Weights of a small GPT-style language model, trained from scratch on English Wikipedia.
Size: width 192, 6 heads of 32 (3 for keys and values), MLP 512 SwiGLU, vocabulary 2048, 5.73M parameters.
Training: a variant of Adam for these matrices, 120M tokens, 10015 steps.
Each number is 128 + 32 x the weight over its row's rms, rounded and kept within 0 to 255. Layers, rows and columns count from 0. Numbers have three digits each. The size before them is the row's rms in percent of the matrix's.

# layer 5 MLP down, 192x512, rms 0.0419, rows 116-170, columns 0-255
102:106162138136126065116148136113104167086187100120151163126126168150169129165120074123149087145150139179075088160088147084160152123077164202115183163109167168131139097116166146138158144134136118110130153154117119121127172164159108091149142118155094111108100105171182135153100162109124163142181087119134146117150103150067166118154066136133041130148098186089142181095106182070136162155179073086114161118135119103161180098092135165128054130172101124180154115104103104132191150135180166077107108150124115141177140105110093081199161138131151134135102116170114204181158144111129123100130105171132086151130112079114151138147084074108135170137111097119161144133209169159113127123146181131096141130205096147109107054136170174108157166147145162082147070095066128140079167096197146
100:125142093089098177154160170194080135174116088153122101191103098138149109095156105135144194129085087113104134071134116092189173104142136139149074112187086138099111136147114116159160014059141163126063123148153138135134068164141161103155073131138122087105123106132123115137107093084152171152133169185108140158186120106114099164100110141138091115179127150077108188115086061134202108062175123102147139162157133184136114114174083134129119124095120058054167106068128118155095129107169096116130144135190129117137176112152133132145132152095147117170141125177186160123105120140128095094146132087063166133108153141116096154177139085146090180163123099151172100115105084119135106163147112160164156123184120148098175068074132184132149155079137134077109079137123134150137101148082077
097:157186148088123090141124153116190157117144108089143184146103046131136105176126107153147028111155125118114116114104080109154105111148150174180092127161091124079106147092110120109125181146120128156091098120124149110148078097090152124124128139075118152136164132078175162156085067173179146145123137147132149122088094140169131089143070104087113211091098152167074148111133117178203163153132115098137129145136133134185137094133134117194159117113101138164091128123136110146120127100172129118184113115163186131124116066145132099152083153132164110123125125134079136146139140135105100062202129141112136114115119151096212123083100167149136113124157134165106126104125146130124126091103146104158131099182148089122141064104115142077138123135148112160065177106125163114106179110123099
099:124122153142115117092210154125122120112128153128165142185104126092062147141203123079124137113146097116136093170106094149109028092055135156145060055083142162182136132193126101093039110089145146149164165099100143162162119148086120194208173115155139085102147108131119157081152106171131133148160075219139110073178144116112182124140061102136148068105176063072170108108103079146193127138072130110135192084116109131167147120144086188107122111110096118109109093109110113162126170121129125144167146134125102132112129153058110219127139134132178141090113137126086115121129162156149151133133170088128144135126216187197102122066092122157097149141101099130114076119129148133102096171141106108117163176123120087130121080140104182079109073115165090151081129125137153095111158084091090
101:101207182090138181181076168124111117152099142104095093128155102179181185125048131129106123112107144155126161105099074062199153105159153115131192087129116163094094095132173142146118065199157092143147124126104053112103115178102101134159115131147138120088097175131152110114106085122161115141155162124218158157099100169092081157106178158049143141131078146064139116072153109161139132130113194109169141168122169119127140173115096128132102095099076106110212126132092082158120130122105113189084078155096142099131162123093147118135082149172126131147107137094167123204102167086124157122137127121123080089115112086102127142218174107133147172133133036138150146102140096132184136136147164102093117170136103083148104098104099142155138096167126106074106133167104164185151103057136050
096:153122168119104125153136120144153145071145120081146164133095166116111144135176164154123110054127133095116141145131195133085060148110140085184128083099139123163077113157130128116161181166113118196168127116080142174111189120156065156182095114188178176140111129155095152162130123188143059147126113212112080164149160132111133164106141147165102156154142154120087110111108124169075147187148179131090120117056128137154127136113170128097138170092110132096169172082149126099126159167092113123127135118130161111069132098082073165092133146121143146118102118066149110152135153097098157144093172120096098099169149142163135147111095154159117166143103133163126125104071058134111103149134076071129129156158098106090100121085119153125049087132135112132108182129145127148119068059159112
105:111164106148120098118156145149060090152108196133157151102109120073133132115194093082094193150201106062135118149100190149105133091125200189160115135165101145164163178101131126106140203137133208087128157169134155180087120134137159160142206069200173124209063139087191125086054155161126093094170154096119168133128126190137111145110114137196158149162068095124109170116113135108147125168150114101112179086190105144105125199127149096106097091121153129111090143174144132114180156124169146088113116097149175110149141128090105136086101099112097120117154110153163153160153178124111189159167101114141054204124170140111159182205095125103146156152192192095159126133134167091122145101114141142122159158051115183120093128100118140137101145100118139123108110151148146177123161158176131
096:135114133203168121142079206118084130093128109158184123143164125108116114153115127116099084109210115094104138134131161184147133110080146127139206131154125150144124122099157125133115131169138162099167096162154135170134115158095118119087118137145125158111134144106085153113163146109092125120137064097092132129118130093160158085154100113152190086123199182093206162054138158048222161042109116175073110149103126169079104124197165130105187072193109089108099112088134092121117107142145113168148103065059091117103151187123121123156144169103136139150160165126137125174103146088140138139118174147090137092142095104108119104120135135092111088120188133163155127131165153132129155136156085164110075165161122107062150140133146095148097138053077167091137128122136138118149179149055210
094:087135082144203075078155084147132098068128115140085167114121136181199167119151090102119133095126125089129050158118116187132145128115062144111094179107131132079161111099071129141084191070143108091101129112153094131093130098131174132119124173162082127088080082150143141160142118129087090111084135151137147145129116143167088073081127078088168133094095117067143133186082177133096083093157162138126101106076140115193129125168162090039079140143121109090176157128096117092113156119099051089179170133088158130152129122158155086136141108191133088144136118169110118069098153132086128127129154160160152072169114073161146123147066104169146097142088129159184110130151132070101135132073091111120166141168149084116115137114107137103152141170117158119114123121150159040106167158168118
104:069159174149124133130203157091132132164135121146074122127131182136166128107082121113059098169142145137089132054112145148181096157087156128128147139122216100139097119115168146095154069110149054131159116100084141152138110121108142114144146167161097122144150117126079146128075142132128111117172175133133178134119167098111106175146147146091112129204106178133096097127108190109124117144117105126175158147109118103127107117129093077099072169141137152148106064121110126114172098091125074076115145167158149116158156103132155122152087133116106122194156158099118176131096092101162122138151102141187095094111198126132132148112105116087190107101156089136162153095152127156080127183134082150097135119142111122067108141166138121185132151105179129106115123123103146133124116145089148
091:217139184144092184132163091128139110126096043123170125147165180143146109174090115069141089136152106119125152142107164124115116097123149136121115099074149158167093090145164089140120186124152139140119150155172155090082025195127126131136135140192105158140107145136059154123177194132133083159138149123120085116080077120156091142079179066111085158128169139181158121180128179062160082190141072136073106154132162150110122105141126146199106111147181110129091129177126189142176097126117161121048095098127128167115107126114103170115112107119124182117120169159145136114136128164148132067116154129154063147142186127122130109114129137099132145118139139176130149146168146143115119121152119107018065101172164135057114174159153108069135090147143135111110165127115138147155088132118121
098:094149165072069110118109142133138120170161128083116160130112159145095124120105134108127084112150139094172196034074111170124105072070100145144144135142075149092126149130109125115148144118113151101125116150149071128175154213126130107138107037151153066159171090093094139132155065153127169109116095114121141130084116074119140138145109149122125169107123132097116147051166065116123144068108154203115101144142094111104121145108160122074127128121141159100173118150139123105092105138073105165105101171116090176124098147131125228113142134114117173084118087115127120156130139131160067169124159148115158072124128126123111115113130109174158121131102095121149139140143161175075168140132130100163143148078140117121108068134142169141123098146141122108130101166163137138160153124144140
102:096142106103190136120168097121125128198149210107125115123130117070156147149077219038178148164202131175078165131105132133154140116116142110140151120068155137191135186180106163147132184129081142099058099124140081112139138087137176148146090076120132123142098128144098131111070112172080162147103151117157158145118145186151112135113138144092121085111131115169122137121095178161117133149111214134131150102096140150059155053101151157116099120152131085177121099180119083147144101216106157093122184124147160187136120124095120129130150106072135151121169100157141188115114192123100156168123113069170111172124086179127139092132093131191123103116139138130147105082092121145087169156079110122071117094153138129145145127161134101094124127112134142099106167110154112115119180160074114
098:176144100093107087120182081144154147078153034077095122171154118180104097125148165112096164133152105095132088178174077106123134077154141172105105168136086149140103108159151092164116094110098147134154100116092064131135093152106140166068134158135137133193146142140166159098175060148085120123150088112127131085157124111096103104118111156079113122147152137134099118153156101194148165130145097121166141111119118144150119089131089102086125168157116172150124169110088196178164119112102146105108117104124098212136100116145134178136176166145140068143171066164126091134109146163081142091056127131089132133138122108186134096080144122115088129222133113196181100103122162124128148107074152147123177138127115092092088137095124125116114133185092135109148087113113078106113119058128109
090:104183106084143120143149085128139078145129114154106152091142134121102145145108125128172143172165122089143136129162105089138156151099122130118127127099144161137100119128144077125083089116120142088138128118071089114175129166045118168186206102149155076119138130135122088112109091096178097147113068189128111124132137057073131201164112101166124149120208145119094105200179068134077122074123142137147097121193141124174117143098142110109070098108122139169117121177156164141170185166146103161140088173146143215122102078149134152126071139151094184112138111066089077105129167102116129151123127136094159092140148156103142105108167152102111117160125136135075101115112151169154165106111102145092151109070148078133157112155114152106147115137175116180124062161159118145126126149184104
104:076146140116147162108065132116106114141143128107110112181129133137155151197125143140078127098118093138120155191081112111095131110136135122132088100085086182126158130111210122137123078161132137010175118103148076094115077096137044202088066099111180083183148167120155125094125099124175128122099168124157174161147127132178126175137150155115143137076101208169115145098162108122127155156102157141126094127071147081151149148107111123133186141155117107123123120093112102136084159134153122105066114115173167103131118110133098136105129210128109082057129125136147187154132093111069149095111122151072130134089084118163128096093108131123144114120201142145109125123098120157126196139106095122074164091124103104167175108147114169112133195125177103127134166119154119146130159123124150
101:133163079134099085138146149133122147114114168118141094192049190090111073114199136134149136107115111077109155112124161131107136093125104119133179165161083141145049169100073079166100132069123149133157148131101161165095181140090128193113168105181194130135148160109084174164122146161150112116113056167109133155110130098136172147146091111159117136135179098099098161096122113114116109132127118110081125127166146160110125163104160162145165126203135076148153102130074101112100167158135137056094129135165141106126099175104132153112104123140153109170157132102189125137135148134078128125151124106118180125124159116104135214130125163125134121186115096066181132158150085106138098223078108126082117161155065143164162092109127120169096125071149131110095151077135181092158146123118105
095:151161073064169138118128134126129169113104114121101083111157115146162097103116018060158051151173119162129112101130128139122117097145138096080120173103088119152118159085115102128150175113166099100188200079168144114158071111123174082164108091088140139136144079163108121076088164152154099148105121126173098090125106135118117106180133195103181179156132136088126162092163092163151097147115142107065143072194123192128126084075099124147093113189131093140121109129107085073076123154073140071197085113109111134190174177149120159071134101125097130128098091158150106098114141104156130170117155161099165218157117141158148147131118143095082135108147133107087103107145115114139146126143122119123155122109111149079162062123178053206131091134105129089095076075128116065100105150140186
097:155107107136157127174120097128207085125159200099155146124074185133094153058163144125089099109157134141198124128153088151141097103151129141128125160142124084121136114124150126169141042112159222132132146142136158174183137100106128118144155208136145081126105078147113160141156095094173160165113159160125180179181164097175140126111097185130169148105164113166163126133182209116116101096100146130076126111100077143164105084111162143089099086089169135091096098127145112142160159122131098141143155094121148113119179095150117108158109127111125079119134114127070114080107148092133095114094165181121111110171139075083095135098183146176129109117109112167136145125139110147171096088156132156117174197171157112160080113207098108127154111124127127160096140126159128105102172173163157
101:100121094153092151184087145106079089166072105140098069115190094125104074184149114156093129118126125083130119094070167145140141120146128103159141116174119165168081166097139103148135183141183096154141112096138138112142108152140135098155172045147099137147166120153141112180126121115120166172131178149148144159174089143130138167172094158090146045082129122143136115114108151119147159145135142160162097143160129162153131179124154136175081111111190104086161100150145196117117159098117104118149115111140102098121149146126103094097197172121081116138144115169146108093147120110109106141158168150090138151139174137156156082140034122129061130146085086055086123086174153123122072186139125170044130108059073117043108132155097162101091145126043123113161079085111174114127096066124095
100:131166117169156193133138098082156105118157169136130179078165142127117152129158149109127076146165121125177129153104074163122133144198120110152144137144191181110132114094145147069143206156161116108180147098142097108114121135053120132129189060136128107092173092141146147151113117157151180158175121091096150129164130122086164120130137061097150136075145101153126067069143138105110125088151101140155163119135211111110133077097127109108051097135109166151095097130129120147133145132176147103167072084111160107097153099141148120126106149136161168144104150063066052138207138129170099110115109114175075188117156095080080094145154072138149108044135197099070165112121123133106127147129134127085120116138139161119109162243145134101123112173139161149104188078102174127144085119152154
106:121142114126143097163098108140125119113063104150119128151153073138139128113136151104141155087121149199169104181149093190127141081126094186131178160181128104097100161166052150169163201087142147115143070095125133109055130078122167107088144143102162113066134150149174109140161123140128138153098140067163138190109103184140094126138099151128114095093085099135158164107077159079139124066100110103114127097083189092084111151107138141074118163114075119119109109138126123117088153087180114163142120128082103063078115127138122141106143128106126138094080101186172124060107142126125150110165155162135133137087120133126072125151108135107178091155155165099156128094108094201205129135151089131187152141159124112179156146183167155133111125111155099133136140143178098069078145131071111
108:164124135110105144100151151137144125135123154133109080044091135071087158126117144163131110112170121081102131107153199076131074160079130131100080124097121111157083103151138144168145021134107156121033155178142105125099183121071126218162129122133094102072102068087149116139113122071130102111141170097159092161135078112126164147173101108064030134169095128081099105123145096147157140192094078134120149095084159164098126089125148125125193171088149110158149137149148183101138146147091116101139151103099127134113071114123145135125110152112087091123117167200119082142149157152111162122183109097097136100152165141111109118147138154129115150130144138167144121083132138154077126165133044127114027106149137090101169202118124109085046129107121103166126162100113092069161090135137117
101:121123144085130152107182139087107087144105121142110089084180145151083132073132114143106172112166122139074152089146125072131098043151150114133111122073121187128125135146098142104180053128183092169098139130099110207090142119116124140086155146151145132132129129173174152135112105093119149160103136158107189195175163190115118046032131132108123122147159115147119063158098149131157117084162088130156130106115136063118115160167119167127076095149091093102140062151116124091125108103121095149146186107131132131183151119108153109127068191220101153097061148179109164127153210140172131073117109162146087200117150141158106206173140140103140147212124131056109130155181085130050136143155107135160085156095119111146094187111114102184126184125088129101087202116138127145131160099187125
098:135138134167038119166086196159088114081107121111134137127124108111068106109115115117085141132125110168128099109104119139122141088170179093141108119175125132142127132121080125129165143196169138127080140157145122130124147136138115146098144138112112108126113140117139097161118114102161107147100190104127125162125163149087127098135167204171111162151078143117137086120172071135135198194110150112138141088118189135136150104125177163217152165151145086112143133220153079120097178120200182140182131167119087114131153097142093074160106153113113132111129098157134089173141105087195129119166106125133094146094132157128156100104101100133145169106172126092138135185138126059095082110164118135127112106132118149112153144185121151092163156125132079124103139137137090162141123157121094
091:134095106129098094111043144092162122167105096100133093103124116148129120130133157080098119141096117149094110120157130090164142142194154069138110118128161180122126174140142094106109078154089155064129196143107122125151124127187146142098146102137090133114109074090098062092082148066106153148138130085119088094144161115075187148102152145196123089178158141095088131081099073125101157118201127152149126074140120135142133078109138160106089166111115109116121178097143156137129143144130133115148114133136115119075119128060108131151101116124047128090066133107119134119113133208162109158107139083117137095143118149154212158155090115096149144146159115083144105129074117126140085170134153149116139123083150169102129065109132128118164118089172120096136159125103110100134143171090123
100:082100101140119152110109125150108140114079148177160122110177117117181090152114214144184175180124157179174158122090157095110090241149088094074149116155135129172167158119177113156112172148108128121138065172099122071150150087178074131163120143120063125164049088101130142124114183131100103106110146103108105133063130157140127113092104164182103091136162170104105141115120180144129160124093184135072074117141094112121184122147191164091178203126132135140153181067163121113169086170107101166111144145077052116131119130145075131198134130059115088152159100095143120148117103118165131092134144129126126140112110120144170103129138189156136122122094129133104156095139130146111130120148103171153115084189135135113097116143186150070114188143125109062127090240085146146119073133097178
098:083118051171141108140103108133133110137153177110094174117064066084168145128131114109153109137159120130124110138126117136162151185125089172186083148107188157116133092076119099137185191089170144107116134127145066172132185116154083175140121151104170090131163155160151123143143136118131179127087113092126104183109114088169196124205083062099065147101144112128116091096141123143061150128080126155100128115175130162080159159085152151126065155178093102111070145074152154067107176092156070117117108134097112171085174129152140147121117113119083173088184135164088159080146133102168117101084085159115192155137124081117160083154063173142134104181119149165188132159153114160201132100160108093126145092133144124123103143156083148111123104119061154080155151122127205125122098136149139
094:145128117138083161150115081136108108133177161129136131107182185094122141186066093167140155119191143133167109119176056095180088145116143165140212110115134128119197068175153131140145098136043122140166087145190124089129171128130148083129160104119085163121119164200153098120139082118142112149097108107135107175119138110125123141122097098127126106152162167154136181110144080148050100134148105094124146117106160125108233074095126136164138131100108190123143146172119094166141107128102118151149097119149146145102170171103153122127180154140099150111105092096031126116124133095086086151148127056087145086139131141187174096143080169140172115083107163175156126167101094090126145160112142121144127147137134089158149105154124106143103130179082154079127109212130134127074152126131139
100:136134125158126111131126094100161096128093170128153146116104082169108148147153114137140067096139139105139131097161120194126111173073100137093120108091098117098101124054150100138138107096132094188189153125158130177103069129171120116148172128172162137134178163119144142149148113110133097130140070050119157100167130148143051044167161132131098167133137143086097217125155097100174086155147146126072116150126138135145120131089174118158085094067054097166096179129101139112099101119148155156095110074131119185124141163159113124122112094109160112158148118110129102132073170209110089163147116162125124075076082135086141078117119123134106111159126133118075149092176132110181180099153167101100163125108100112170170126067101144156139127078127108171122151088132137084176116110112125
088:155090103151107092088200096126115082109069078107170078149147153125082128093207101092131157080144087138142135112137187120141102071144140111155103130195067124185144098131080119102141133126136083099125130170124080127159150195134161101086167116182142163153078101154129110119161103042115130109116174134128091160137145090152146119122145153117151147107115125110126159119098128122118100199102130094113069093140139099134086152112166116182186168106122120154111092125124138108151135142131116057143123131116072138152111086080099086152179138169112137066178143196167127123105078074110137136138154133113123075148171120153150127134139112170129112174120185060129109201111104061096115149103150135159150132099148111065211103114014144137119125127141153195161073098156143136164144148104117
095:143131099119137089111145144171123118211123152099133164122116108109117195150131107107168122112100146084156104144163172208131069155067130114140109099122119096062094112122069086100091120078113162119161124130154091129127147121088198103102115119190124162101128148145140118080198164099133149106120119164175124119074120112130085103089064165073092193144126111167143147117083172132140147122144083063127114140148131165158090119128120116164187193139106181143127138107119158155091174103118066146150117137096102110131106142080198175112138082100159134113154136114113122123073090102174163132151063131098169158116117183173065099062087076167145149175100114170146062153111100093109133155094071147169145119124110033105134152137121137179135097103129135128120109146153118122094137084219094
096:142143105138084134111104149111041127117108114134084089130138137069161113126137156152156146129120148076117150100074131143146189119107127159116094135133131143140125152113133224160134171096167095168123068137196131152138114166141076113101106107112055160170188158152084157129062122153112138146122145108141107152157157189131122116064149159147135098125091149135121130080111098111159128174194112135092115121130143097149127124165110130152117153137122112072143142101141109111096115128069109089200175122117157105147167155183180128177090128132127200152124118134177109135142089128058164122117157123150118172111136078025098142108120124119117151111190112154111157101127080113137177166111155139160097123075146137121144154119148124092169111114148180136128176076100127077139079113105133
111:125113175113047155189084088133124112077164128136148090112149167095117124033128111165167176097166125136158134127109112228120130137179091095155157103157145139182158187097132131101114092149131103120153170183138144125084144117102186092122150140110067145131086113106102116193107187130107099114130171126108109109128157158142149157132089123136162111161095134100149046167135141089128103155106123089102132136080074126114139092152129114108129117085156132089102121165176093121146098148139103104125161144121107113111143142168106060148130133140073126068161143103120121105139119118143181151087136131160141088127087072144190123153152095089087078143078111069093115111089143119093107120088089175146074121090145159167087113147145137102132124118190172106156122153066146163129112160086151
095:098144136160130153104104081079149072152116075110132155147143101140111155089116154156139177085132170121175151125097155155141079094109137201170145112110098145106134076174109073125116052165148085137161149093117141154134143164128064099095116119146103161083137136085135134150189109136119121117137159170135106140132147137123118175085137204127117098128090113136127193135079154105106089136177118092119113113110223073161116144166142135152184180096132163179139053144132120133139130071096080128140147133145166147116078128118134083144104112120156125102149109165096150155125123098162147095187187128148136091139162160143143097147106120168160091110103119088121192163105161169106115137191182086147087120124106074132130132106138131128093178113175093180126154194103116103148086133077132
105:162151145147063120127152166132138080129078108084191169107109087127140103066142059118164182078185154093168126151085133146105088065174120175146106153142107109144196110124152059143125125095143096108116141194145120138079166157172153114205156109139164132074115112148119103104128125129111147156123136178111104072118134079137122161163117150158099149142164150137145112102137168157179114143143127094139153135089132177107112099157152092102163227159098075119100171098160126066123099090101093133191136118085117134134179121074146125140154145165150137090119124139095118147160118116148121144192079134103180160122162134108099119102123097127175156155105090124156108115160141138125129119136196080133120121143164161142143132126099131133169164138189194126104097134131210156200144168146102
106:130178076102161100171150114132122097151155181127054095099151092158121145150104134117216136113124086134111107110102137150080177055128115102129114116100144152166130100129066130132149087138111091155110114072152088113159079093150126126089175128112087074113142126086168110167131066110123120146104173116151161175099084087118126045143150097094065080093097098129056123143098119098176067150095184138160088120106192090105177160140115063186131084089107115124117143200089145150119133140116105146135128129180168103113106152106159191137126101152150118170147141134103149125143149128120136065160109095135135117111072126080134148093093152103122132165142171173103089086126098160162142081137092118112141075113154130144115181145078151148164119153118144159164145148086122153095143105149162
101:113106128116179131089179114146155149107035178148122168129163154095141055123057179165117138040145124110112112170169147123137107083091130083169143119099117122149187124139135149115103118117159181112141120102176084118063145134102121095144111165113137157205128074147118130141218141124080136110089137085119136093153098122132139118153123164139148176156082097129094168138115128137128146130144206118177086159163093148105085099129174131076120146099104129116135063131121152184092077124121154117142104108133142104139134120170170177150062140112157116149135141155143152112156031103129106167153159157139118031192088119090107119145105137136116139168170121117090105065124144098101147149150136143142206081144124146092121172122020149190145135145123145149173136090175131144135081094135126
098:127135088099136110135021097130084085138144156105128058112139221176122131151125203148119173111105164120149110075145128127072109179112060135103127112126116135141149118132143140121129122125145132141123107138120109085080091175177111093111065174137149123117107149111091146114130139097121066080117143094171099118085120093100160151104137116122107081113122133144079161117109139183112134097140097179148092133154099126148122134093133087123139146175081137101122129215175127115071119107141124134094162132105069144153108124071129176139096104127152112151118043071135091100100140093108094171120084105139136120144130139119102154109101173110162103177133140125155142167071093169080161152165176138119100142144126125168155120168089123127134125103115158130118051173135128151102179107142168
094:190153085101176187160106143118171077102175116123090136135147146146172194171096148099132066087139142065213187179133088064161122089144112156124196087113162186118139084109126100094150177113157132136063127140153159120117088145111107124179108114090075122129076118152149166164144113134158148095128123155080110119144157084142146129111114100165100131075175151142129098091159167071178078128110152120135125191147140123110116118170087146155168085143135210176176132105138143062103158107042124120164108164106079112164132191128140182126079118161154148110142108162064055148121095160152149159104143113132140112151117157150138180061151141138120146094185088142108150162155149140162178053176130100083144100144184132161120134129104072129103156186138127128169121202069135145107076153166148
111:153152139136090143142103112164129095124160123106136121185079159113108105089164198183148171120078117115158054097099069141116063111172118161158128082154145084141136153110091137164142151058096128156175099131108074072090199126119153126176121154157137066131122058222065082127169114124103117052127153141067156173103165182069178118088172226092148076081144133103108099174096133182162141144110128146130084135121148119131081135088121120166132122078065139194167145136144147158100065144085054126161131135136143116106068039134136185119160137156098138126168098145149149098085104120144130157101140189071146144157159145107161082167139138118092108134096126094126130109136173100111129133093123123141163105123115166098111122128105158155124168159109078117106165133129153103089171121153136
096:098072133162124121092050149127125167114130109069123173139108102150124119058159058170175104155120142136072117188110110102146117143115125177127097149098160163115117127194126077079101142139159148127133184178136096145158115105129097067128124189124132162141137131092138208082102124133098125179071131171135123157147091169120113138109135080099073135182201078092153116107100156154132096145104110106145158124083191127133203122145163126148124143145120128100111099120110168190164168162160087156140117115107081159114127097073107137105161129069109143140131142109119134153136081120109115137123104135120133149134133114155182132121135059098190146151101165102117186128110137184088079161104119110103117145085091170102144087134113103074186110104138133162102177126072099142125118133182156
099:092136129165159091180125156161161135199071137147106107120084154110118161140205117150128176076093125140127096177083097085165142073111130082135091163100109130144106144138122055095144170126163093166150112137146155083139110121136123133191154142061171113125151125104150116113110127112123023200106080122134123150183175157147049163077127074093146117124148117094105103109127151131108104128164108040133125161117148194115094111065114093132142114137102161077081123168119151175140117108173086156153119126120102135178089073191156164144122109159132108168153147082138126139164147125144141111084118117144092171121117089118138154100118139083139149103183153152114119129193116137111137112157116148102122123119111077150106137078145128120155135196083117144131183069121106156113166149114132
098:139142148160148104150086142150113173164121158122160137174108110142061142126094095101084183135131176104173196167061177098143057106144148108064165090153043128080118156122162121097105164130162144134155115126103101138115135141109132114143128135115136173113141186128099122100148148058158174149148202082150153069124112115093109165152096181071099145064148116122175121131119126169153131206105153074159161114124176136152086157121093104195199154084081148121096162137128155117161134119108098131166111186100198100152132165130113131113170129109118093092129156125080145180151104164140136106093138090154154103104120168155151115063139155106144163168129147113125113142156097130146157139144116072149142130155125136114067163119159184166128096149143108143102049148123152196194090142170098
094:089174125113145119114127117142121133091113156118122121101100094110109172149137095076131110150135177116104117115108093138092140176137158086113185127171204143156151115130200215099104186131146128068095068140125077144173091094161091135146157125171074149089158137108062137147132120153086159121173131250134098147127106161114171180123154063132102171126175188122088109155172143162066096156146047150113113145143096125108131175159111102139115118149125127108100116122080162074120067157180146151120158068128114093151160097109105101137166191126141115170087159114106128139124088114116130152131096131074081121111145115193161162110096101137167162141122136131116085175163085095107150185132106132194141121204172157140133158113112123098199116112100113144129217138106189161068162115171123
100:060109099140135088184156119088047162066147146134149140086086142102134113148173141129096123209130118108132127101133127119142176166107084140150047124151177135113160135125122126190140089162185073103034144117111094141143138123132109169152139101137167137107134143095161136170126113085131174122106096144118207186164156153181062129129111095142144180128107129177128152131077095177106102139086178177138085154128146107161123120134137084048106191142158098101131099114164155112132052051133141124119184130137122137167086105208096157129118127096141070116104139175152195107118095100047107095147115116099136158057123100109102102103129104103109053157161119194149174119165168131125200115113136116167079172084151167090123081110144179133156143180161060165166103126161103160121190068097219
102:117166137115177097132119105107150119145131172109094095108120169086155117140153152128114142106161116073217086145183075135144133105136121125106137184143137144175122083122123071125184178100133097114213126169068138159132115102087092135117095052130168106123120114146094076135157116146084061045075191143128067040138117135158184119156084146087150058188099158169119154101184089143070060102146175101097145115117073142105118133175120110096113149150125089152128140147128132094144135111164076111167073101095114134194161136119148136050127118157161133146121103116160070135147095142143154116095168116088174108135149097109133118160192159096090133120163102093135113083150133155127177103127078153161137111066105094139141078143119121193126142060154170119068112126077129098100126096127121
096:110184152162080104147067143118172122170111095158125166113097164142075108123106080142142111126111138145189149086142107132116144176181152155161138140133158143074140080094060157122167149145141157128175183130109145153109127122162067102183124157089175148164164122102138168113181115132108128141137158128145103141142131106112104134099143114100086124090141095116121105118134113103062126146162166157129150151100089157199113163132094108154119079123064175081054105131174141159162096069146104129100068117132193142096145193181078124124128176123156114145143107134123040152129098089127132151178134128126070163117155083047146087136117077145177137191083026162093140086140137144150083129211104111117118146101112140127137156087106180126138134109164186097202097046097148133124115144159088
089:185131167128096122136108091172094101134086126179156090142062126110141127172064109131108108180138125180193154168097151159177129107165106148128156168135086106175133164164073085143095135153110103114090128166125150100131176099123134143131098168138120138119069165130180091116139155141129109085142182152132176127121152178192134169137132122122053146138115129117126139139112169124185087132162093086114088175145119075124133105195153088145159178147087090097071105132158127104175080123146092073156087154149100149093151089141151100157098141104130165158097117124141124111124132092107125135134100124126093126156091131168198162112160079101143117119156086076109177172146089159173154143169082135096038074121156144166102139141138161127162219126086162054145124147128151138157125110119117
102:191136076092160158112119153130152090186159126099164108160096157078166150108132054092119109174082103149115135123107010107095077104137169123132075075123095096077174137119121127109130165112136140089108156102177178096164169067123161102195123110170178120130188123117147135090118107113137135128165102098143058070126148135108171149106178095102205212108124101108109102130140152181157132166081129141132181114160163216088083098136118154135075138193137162126080115164088080113165114129089150108117162109144133162135161088101174170129059194106121180149146142107114100111129196123098167226082137070133113204120152131148174133158121069146117109125117187189151103151106160120093105119148119126132154131105093119113128136144143131077096106140099164111141153097208119121110173119127186
102:143123149134152113049157134158096179084099112111209155121137137138107066210148159142143156144162149145148123105130127176129167160114106149150164153097102150115155126113139043080158116123164095130185110193106104101140120116110191103100096140109146129151192120123153106114159170160134076132161082107117147074169138100174138078127111093108108159126122056168113119130059117187143221080176116139207098076080104140106125135087098168124166140100151161189152155149110084185159163142128143103159134113165157145133111160081178137151134147105139170183125171102154133086073141123118118142155178061159148109147046169199103112095119157153157057076092143128140100116158117105124124134108164110160149150118135087116129085217081108170108117119139104146140119184134140135118100134160125
117:096147097139137113057128112170115130122079142150162097111097130100123112118111073159150140154169117095153117129131153140077144156088112147111110147183204136140098173094131096177088117134080131077109166129092082119159155126140123147104111094173105137111122065127139106105122099145098140084129080096142117146090083114100093163170112143140080095113107119157092228128102146130152104139179113178122146174128161140151113139127123094137119190139165139128211068187116138141221111127110163058042185138126133181152144082122102139093106131134213164113075141141159106086142091162140131114116119064106121182136148175165119159145147147111171114225121107145168122132143145135076154196138104136118150058127109088147113122136153103084045130092118120095114094118147109125103124143057186
097:150152114153104146129119125165138122137107076062074147065128109116135176106128111133138145068146167120140097118114123177106134089134117079100125103089103143156120189137109114140073144116134121088157118169118155182074183123136163098057224095093097151102099148196169087129139101140108106156127086156124122084121186162131182114105146140183149098089071158143153123107130116086085155093153150155125110130134142139094141151145167113093144185120185116145113103152134151159131133140080121094159083137100122143127079181128167141137145083141122112112147122087169060122119143153115115110127115165150119100109110125152113115126095168118089087134144153127163135186162175097178163121099165096138117127136160081212092094094164099133093071132076187117146202124114156166144106119122097
109:104126119159116028100110183152142128151120125145082205124122093144121127170120148109177115138125084134110107115109124075160117107106097139117071127115132106144113176046128085116148070059146111109127106135098116093139072119116144101110083126114107155122146166126170105086072041129150166131113108140099162104060094116255177124147097160130116065129131110129160128095120117107102142179113181113115109129100153109116128080123118074115072072104125138160158164081115166143103114149114108124143103082116095184148101147141120108167171121132088023113074099135126099067148133146152147141191126212127154168153087172141096139140136116116137111229116161136180140120159088117135071120099086131139137108164159111142119125124153119143104149139134109165084094158157139079133169105126117
107:108113138113131143119086139180160146114157174095136130119140136125122149083091135122189113132189141159153127143155124138097151177104150167120111130155160110158139105134140132136179142105124079112146149196116113130150080125119127106098099138110072172064097109103121145169099147180077177106147127110064108203110102185173050154168139132152144126215170127142128167128137114099134063156165121119072079138088143170140141075065153150072117203194135131137123168090138151163133143114187105117101153150109134127178128160145123098139143130135140110120114148176172173144129086120169156175129136181122097098125102121102139173108095124199126093126136123149174127115155161087123128154167107165132114119229091118062112125117160083088131144157148141112142167162083070125184087111127132